python train.py --d_mlp=512 --positions="rope" --parallel_block=false --optimizer="ademamix" --lr=0.000379 --final_lr_fraction=0.0
Each number is 500 + 50 x the weight over its row's rms, rounded and kept within 0 to 999. Layers, rows and columns count from 0. Numbers have three digits each. The size before them is the row's rms in percent of the matrix's.

# v: layer 7 attention value, 288x192, rms 0.0425, rows 198-223, columns 96-191
# o: layer 7 attention output (transposed), 288x192, rms 0.0306, rows 198-223, columns 96-191
# q: layer 7 attention query, 288x192, rms 0.0471, rows 224-229, columns 96-191
# k: layer 7 attention key, 288x192, rms 0.0461, rows 224-229, columns 96-191
v198 094:560535457469450516518500508510514389544443532473434517495555555432445558553483481482568445487399557419486501493560480430390538457430467510530486512514471510515422494448540398467472437515461561493517421577478436528528518470607593521462474535433463531573539446481470417498565399522500545597
o198 089:456544566504492484525436514456538571426533423436550591566505378541462518484504473514403512488488482589394508526530450618563382527505518488420447461500514467502605448499547444474497529396461482442590585415436486470500556531422500553461495506553559424550446518525486556496461496455540452447
v199 098:433420577493495522449483454460522466506460484520524477426477450471474518493472563627418547469516464466420491334499497602406535475541438563601497411467445450464496520586544421427486558527565467462496507471485514532422540505478593476525526499562382496539529460475451485514452469499486533572
o199 095:476494454469497418564541568556447547375472536503550522524493466547510457513460436530544364516428473512508486641498408521562494510480508567498467515481538482536482468516474606467522472498442499500477508479464449470555477485551521528483480514462651485527497474442561522458507490501583474389
v200 087:495545456446406522555517437534498535615511544539445514423472590474440431428408573455464547415587441526513419459475417486532434483484471485525564554553522506581428419510488617434470442512540446580496553507406519525471478479486488451497464544429543512531461599536642605485495518579465560521
o200 089:484592518511506515375478574490507487466444529425478442536510507517506615492489444503472473511515517438498499483475443502536639549515478540466411447520476444459624523508495456629468475537562575559553448580528482497489513498587428438577499523475460451400548445562482373530529481524461525540
v201 090:542479486528436515458554479562495451498402573481533479425465450433483481458454462480538498411565451583529448475501451585443557448398523478462549406513426548492458431441386494613541495543443508544513465538582428457423589466438541470506528455453438439463529460579481480505532498484496504493
o201 095:515491583487475432509495458533525452488593457510450520508562585497467537514510467488599421469440532447512579500491593489517441556562478461496412567473472538575465544554524480410406560513527532449484577497465539483489314493489425540510525451522495509470400597534482538507568508515499539434
v202 092:428437421563452441522499537581533583456515526515516484540500489486563507536416477518529472545432452425515531547500551551516558518519488505458420609526438441516496448461438576508559476475504502499461482424513385460549449534352462469410463576486593528491573552514497493437511491509521411456
o202 095:571532613465475472489510476451531523608515505523464490533461461479389505422575612451538450549547445551521509452521572456462395588541464485466463470478447555518489596530529479443406453465475491512485546560498554512503560501552485563534535519554438511529414530538491554500521599492447515534
v203 091:543528385521459509565472494499504452512507468571485553426447407378454429507504460545527592521494417489458483592545460479475531463538521407494423461492570526522440458535504566535583398507519504594409412552500516470520488531421428486491562529461506482488451511495495525504509438523487536506
o203 092:509549607451531508413537500429527486543559559465502544574453460575458509486599511469548504463530518444503589501455527546514522540469524532550492605588512459489546613501477415471492462462561461442593543522494510508508444523595405502534563503444484545477548550526469449504427461583529500511
v204 084:546471466487499574507417507462479425575534541556480428529571551512521499421499443573549491468449481496433421467563499562451524511540453477538474538562472538457433399607508450568558405458465465526486463431451522525515567528483517514468507465508546586455506452534439414590467422499553510442
o204 082:489456497507541454471491509450534520458522501421551548523455433483457412589472467525482541476551478549569603547441437613522465435557501506427510479545547490532583578504434514429447479417504484445479631531533469501504426498539449590524536507430508548557470541480529554503452477437531449469
v205 087:483466568581510493533557476515439414435497438509490498437534485482445448538466407572453480477450569437559461495585510457561438421510471415542517353566516581567587602486585563537486547525506447456475475505540521570498446552526473468470577538436453539496423570496488571488576523531416542513
o205 091:513528454488500483433451509527522524590518540525480524464411432538476479437541534460484479463440449564451534489463539553553539587512458549445582490508495446400418447518513427494476463581521528557505434495399412456435429508481555426598564506416480517425548484506461470553570477482595474516
v206 086:455395559508481512408462554500561509446562510509497477597588434452503485490434439486555460544436521497505553465451439503495468427449463470533440496517524479594478514555457597565511495522555557552515490546600479546526473446501503462496503492461434533567596564432558550436437525537516481524
o206 087:577517462516502473513510482497443499576492484481483539450534528477647448468511510489465522395492526544511500512398546494566493514509552558435559452392505470438524519456521467521451400573428471487449405449405522510547416494571525550567542516462437476530511466429480504476528511460503536483
v207 089:404498487572531547542509477502552435449545445443577536494548402505569488555557414488446535588503516612538483460538538497628539508461485451514445481564511469542559394421454506543518508522548486556571500442531564415558453532467471435421552555494480515575543431530511425387540492550458436424
o207 092:527465584504529545587520557507422580535516519542500477522537516514484507483418565420508477407638449455473531571546482458437451534524406521474542552501649554507494596444476454446455500572473484428459584542520511537456530432443665498543526511519462570494490495568537586504439501504512453556
v208 084:531568544508430479428459552484444499542428482550441529449544562529577546519527469442533421516537542475446498557585479478446485502508478467478440434548551487546482562454494560535478556539465545532444480579504484523455461425592403513527506550587501560416404453449637460528540551533469491510
o208 086:434495453520559565491575435507485455479469476509566507516514430542504482379473487442564472468537590511505473482447555461535555503433504416563564574528452468514484397494506419457504523614497588492483507570469512541438433538473465471428558432439493452543521452466390458498492497559546523495
v209 093:403454536504444506476467553450511525401573470490578513480541526518545531469529454452543584548446513507600515421542519485562524504403525505486507533637553515501515511462432573553420587509473541349531543515439516512508543539544520557530472529490544542525397474463491517493482525325519528555
o209 093:536487498525519478443526456585498520556461516579419511457521528464538544481535512582497483463449521519510561435492605484489457511616439492501550555433455487475465437494529432469534565565537503582431467504568528495545487474479534424528508412579454428413543545430491520478712492453445449556
v210 095:509459436512503566532517548413576384481466537577503435559536568509493468522495540498508483524511476447564451511563522531504470536584431490399479456450564562549463456545453594506475509444433574528488444467527501609466489445481437528519576566518498496430576466476599448447540459437516547544
o210 092:492541553529546447459489513508474511446565499439532539509471475511478432426474498436496500459507481512446516529450504553504500530506585450485535561593438477477502606477596417536459417546584431446443461527463480455458488560530477508473557538471452575520554531459414429495476430609426518489
v211 090:523506495514507472467485514531473545418537492468477470535414485610515454468489504442427488548560474505594432495474473459430557488549435541544460515508551464526433541504524510387478444442461591491579419507500427576526503539524522485475567538426439485465512478454482408454599452389407518508
o211 090:458553511551448469570523543493537427481481477475432543490449566351506564560517472470496459497510530578442464485524560528463465507479543455417510502537468569493476515474499485595483463539547442432526472476523577462477577499434468501535517532573544459438535525540509472548427516523457567465
v212 082:540551432558526568453390544506546515471463524482419451577465497531454545503528455490515560572606474550517590427425479543569419558448521487520526438523497548521402490503469556496573519501415497612495509412531485568508521464548496444522556521543458546574508522457451504538505570507520391529
o212 081:545414509456481476500502437568450463526490411515562459440534477550547497417552493507538562469472523490509471540507498498450475434520541499482550564533497481479508586427514491556474454489591513564507426535539489424441525516550417430562535492524493501554521523534572434517464459487539540461
v213 090:473514533509548364537459510552483512443581530538593461478488533575579475472563516425470511567507454532515451448433532536513538520524506463484489540487433463473544485552514501567455540572498463525497497494412478558423548536455548462491513542531564553469556427526416524592476425457465431509
o213 087:509415562490485533640560496513545536490518542504490491555507543397428507510499557501590421459510531463581531502569496470467427510500516558587513555493520526568439518480445532397464502492544492515442544463570518534588485469447476577429495452533543494514414579505533536377503537544492518485
v214 086:381437535536544573481440570498508578547562585516572500525471521483560502535499449494584519512390441417513514511415450529478521519559460495406477616463518466487564549581497522496545490497500519500453453472470463500416492540464524450439502547572454523427511475475525494526481488563562471496
o214 088:561478520481481473526598519488563487506504475491460454643472462548451480366457516493393530465524498531521505564475522479508514428558537595528537434468487469469533517472550458552363382467507479534375466492455514565578512529531412531549470495395506519541516497445415572462541514501523474533
v215 088:489569538485518447534445461488522489547564535368501506506394530490599526564549467541567448597509531536550500496418514412491552470527511480430426539523484429503448465529589481478473504478456432547565501371521449420539481559542440473529538560444591484534595518451496472457524524490432471463
o215 089:495453526536493580620514498393532597534489491492543469494557503471398405445477580439417528496591492540524529480564513549446456520449492541490454514465557532438554557467454481508552496461482433493447486463497588570404509498440561546503497494534542572467527464542527538504469512533497436539
v216 091:465476506476459502579479428598406515558578471460589550436468429489491497476553473490517482554445490525416547385429497495661505499529485476528549500541463475508559459573506478525499539493443414592452536472597547485517526472406537562513497541557508501443451525545564509431440467477436479498
o216 092:515408436423569539454496495469519508541473479541536413491579572528562466507502481529433454394571442447605476544520552443486551412564489591559494485441596551457503508441450612518460444586466501457450509537485469501467401470538503376595493487454435575470594460510503517523478513497511494540
v217 088:627615468445480542477512487593492489514451426552493506468413492516486494503568463556566522400580561457505436502514537465408430489554538577480517384475415462546505503507587456491537589400590560545457550554460493548531476456532496507545445466554475508577428540506468512567551500477515494562
o217 092:477435394460475456490456507446478405566501475503544517471515463507545462454514469501537491682403515526538444450485422518497626489493550455464522460553510514471498426537428551496658537516377524544584443439549517517449541499562496522506508480528466544471538530515505417530463503443456544378
v218 089:389494539482440516530549394569508553532507587455492481604522490480501514565526481507505573558461450496536499548427500372539459494573472561459439501576645498570531454538500589506475563502539467497552534518502478465538559453580526549513475550429514562504433493462596574492551515516454478526
o218 093:546498446561528540513493471478459479507525415460482489497496492551602555378514464513419522458549521515585479462488564518478600468478411478471574507465503451438454500335491503501547361573579501516455419527498506512466427568473510419545494570522421535407518475517474390568528462516469488484
v219 081:511490479456405403589546526449489468568508466435492517582415473491405462485491449468573493427474460506532459487520499439352465525511472466550508438553452460531497435472515448505473550420542552487584518513440547477523463449457545461453432548533449424490517543454556430449505564511443557512
o219 080:466541454413558503483504528532537506419519590583531450493505494478466519594435501512483539591488552570517445530576467515552513481495518506415518518473528563432458510537547506553602463539459477514493450465489455444450597499484599542445474510477609507440515496486439488505502543511491532468
v220 089:390551552504547558571547510511504483583496524377457547591454405483430449451581553518548432454522444562478499513555428502609490561590483598424429501533545471455538513510426512527454466508543490570444440439609567546459500531496453498489506523508468515526515510490495467541523453478484603490
o220 088:450542427522522607502549489508437491535480516476504441434497579563589440511454393481469574525494472467466458505439530537471548472485557397485551529504518507464448612411658494614568495499506483426534457594471545433433441489503558487567514567545492516504539497469489506521425452510537422451
v221 097:500395481512457457532564478550584571539489541481520484539575409477487462463523481384469485495554508454485533485513525484537531556397532453547568515512479535458559386472375485467567567453528436529474421545555534410559532486513466474477502476476634534532543522551495569519458490549567573507
o221 102:548575561514556512435462498521462524541536509516438431499501617528546618522448454559492534486482421451543480525496492416468522383542382524473528462446464515540482518428463552509406423526482567560523657474486537533513454467456621490600465492491433478485481526522536457499517508464446441530
v222 089:551433539680513518504433501460507491429563569433547423477497444481440555486497468442489526486600562487518466535459415569464521442510473533492462476476581573567387449403491486434465550411544533463439496582473557479521502576511528524451529514396599504477510575470475498492601559511510460507
o222 089:488445493503519515474555504581537450464594463523504504461527564473543463485535481522425544437411449575448486494504571437486465476424485460478572507604371435540524538508518501493471366532475459500473407469566572471566434477469544487498538458575562496470625518601446454546476540460467520554
v223 091:486576556596501470498474502397534499554565410444399482542574542491496553468568500480486550572534590516488451492508557448506556514504547513562457487527487478623463470533446611406568469447566526568452554517465483440596547540489446514517514516512480535503552564487511489501493534429418436463
o223 090:511456520501440454463525589500478517564379513521493501493488484508497517467445464549464562528493444519485510406500423546506495471542483511456551449549506506414584549465486446526525501592460432522533436465456485591414546492509517466589562516496446503468510457597542481511526530415433497576
q224 090:484516468527514547592492550419502575456452507434497461416468389565545513523591537488498532408498556468526510469562493471505526479525566482456543520563530518552567462565438474500504536464505458441508537520505508524476515536472462506502391497453500540419485473577515540378443508506549626516
k224 084:595426534547456457474507437547526326435550550507444547459550564492451407560446537533541455581495458476475519487540496418435491500474498521491559558551562461467451502496442532541532472491404507520503453510543546474477514501459421560450546573570580512548608525478395505590508540603507468524
q225 074:472493495482466480430361433444474512607558497464457489573489531498520476545469521490520446506408564621481482555416426544411540515456482529503476498417515512424409468501579509464566470526484478538493575544518541519573569431439479456457474494437510456496457491559523476456529532521491615501
k225 084:493563548550552387494503436530451398506537585470530475490569589463489508488513473511484463436401480592478458477489575498583540580461506532433489498443510507595517532539508490512468456558605450442386523502450485530556518511568589433544569548523498569418561411396518533471534470460465450577
q226 087:488498508533522581500509587432562582409481496579524516475488435492575456501561540441489535488576509465530533560617529508559518476482505520400513434519502527540419452498434558452553512457547553466563488550497509526463535499543506588489386471456403510432455482617569446442456553583505569477
k226 098:512483499526530474496507496591484439455482576519484491535521487474553482415501529531503483531416483568441398444480539415437557555516511444610523495469521430514566547514608507504484437442528527551479508432412531525511489518492562393603607533526585469547533508465450532582605473364497368512
q227 092:510413489483597500593445519469413496548468516443489601467482553513466519555499505538502457499469526506454565514511420531495492457493477532507455498386470529581457517525495507448496517575602597469517583496554512566509556454510499524446421552475479513487489502565576492477445538490469615525
k227 085:532583475490573508546499443594462449522540547477575540483530461416503550556514528458576558503505451478513549462521507496542532506509549555504456527405559479505523491484653579456519469578520554502516582508433562448514503525482529502543548455502550518410433463572551454563553490463408421547
q228 098:522510531444503536389585487596527489512479490578456398516477514506529524476471502547459495484439487560495414494476526500462525500429491452469530465517549477523603505466540464528480439418495430469466426441472492458546431532449532432573632543504474503535486571510483485642572549464489444452
k228 105:566468541524492564511572542524556528450502417537468487515589515511475506458530427501505553466544539482477461562495484462433487526520447488571536465591502519497497448470468500501501475477498501557509487433573497505459525527549446505478481493546514438581523499422449533427452405539542567478
q229 088:466517447607489531491482576447549574442474490554535431427393480525538463462575554442504545469599551437537516463549580513467447556472517456384459507549493484552547406524498468472449483439446497530515384553481453462471482444566565582469459444432430493474479505554512422518475557511498555539
k229 092:497535462464486497464586483543493533470488524475545449598538519544562523466473509518539532530580442434589472403480449412514504508528430476533462468540531379395608524503546513559489450497514541437555518556448525544544447469481576396592570575518504499570460471466418546544545487427576383522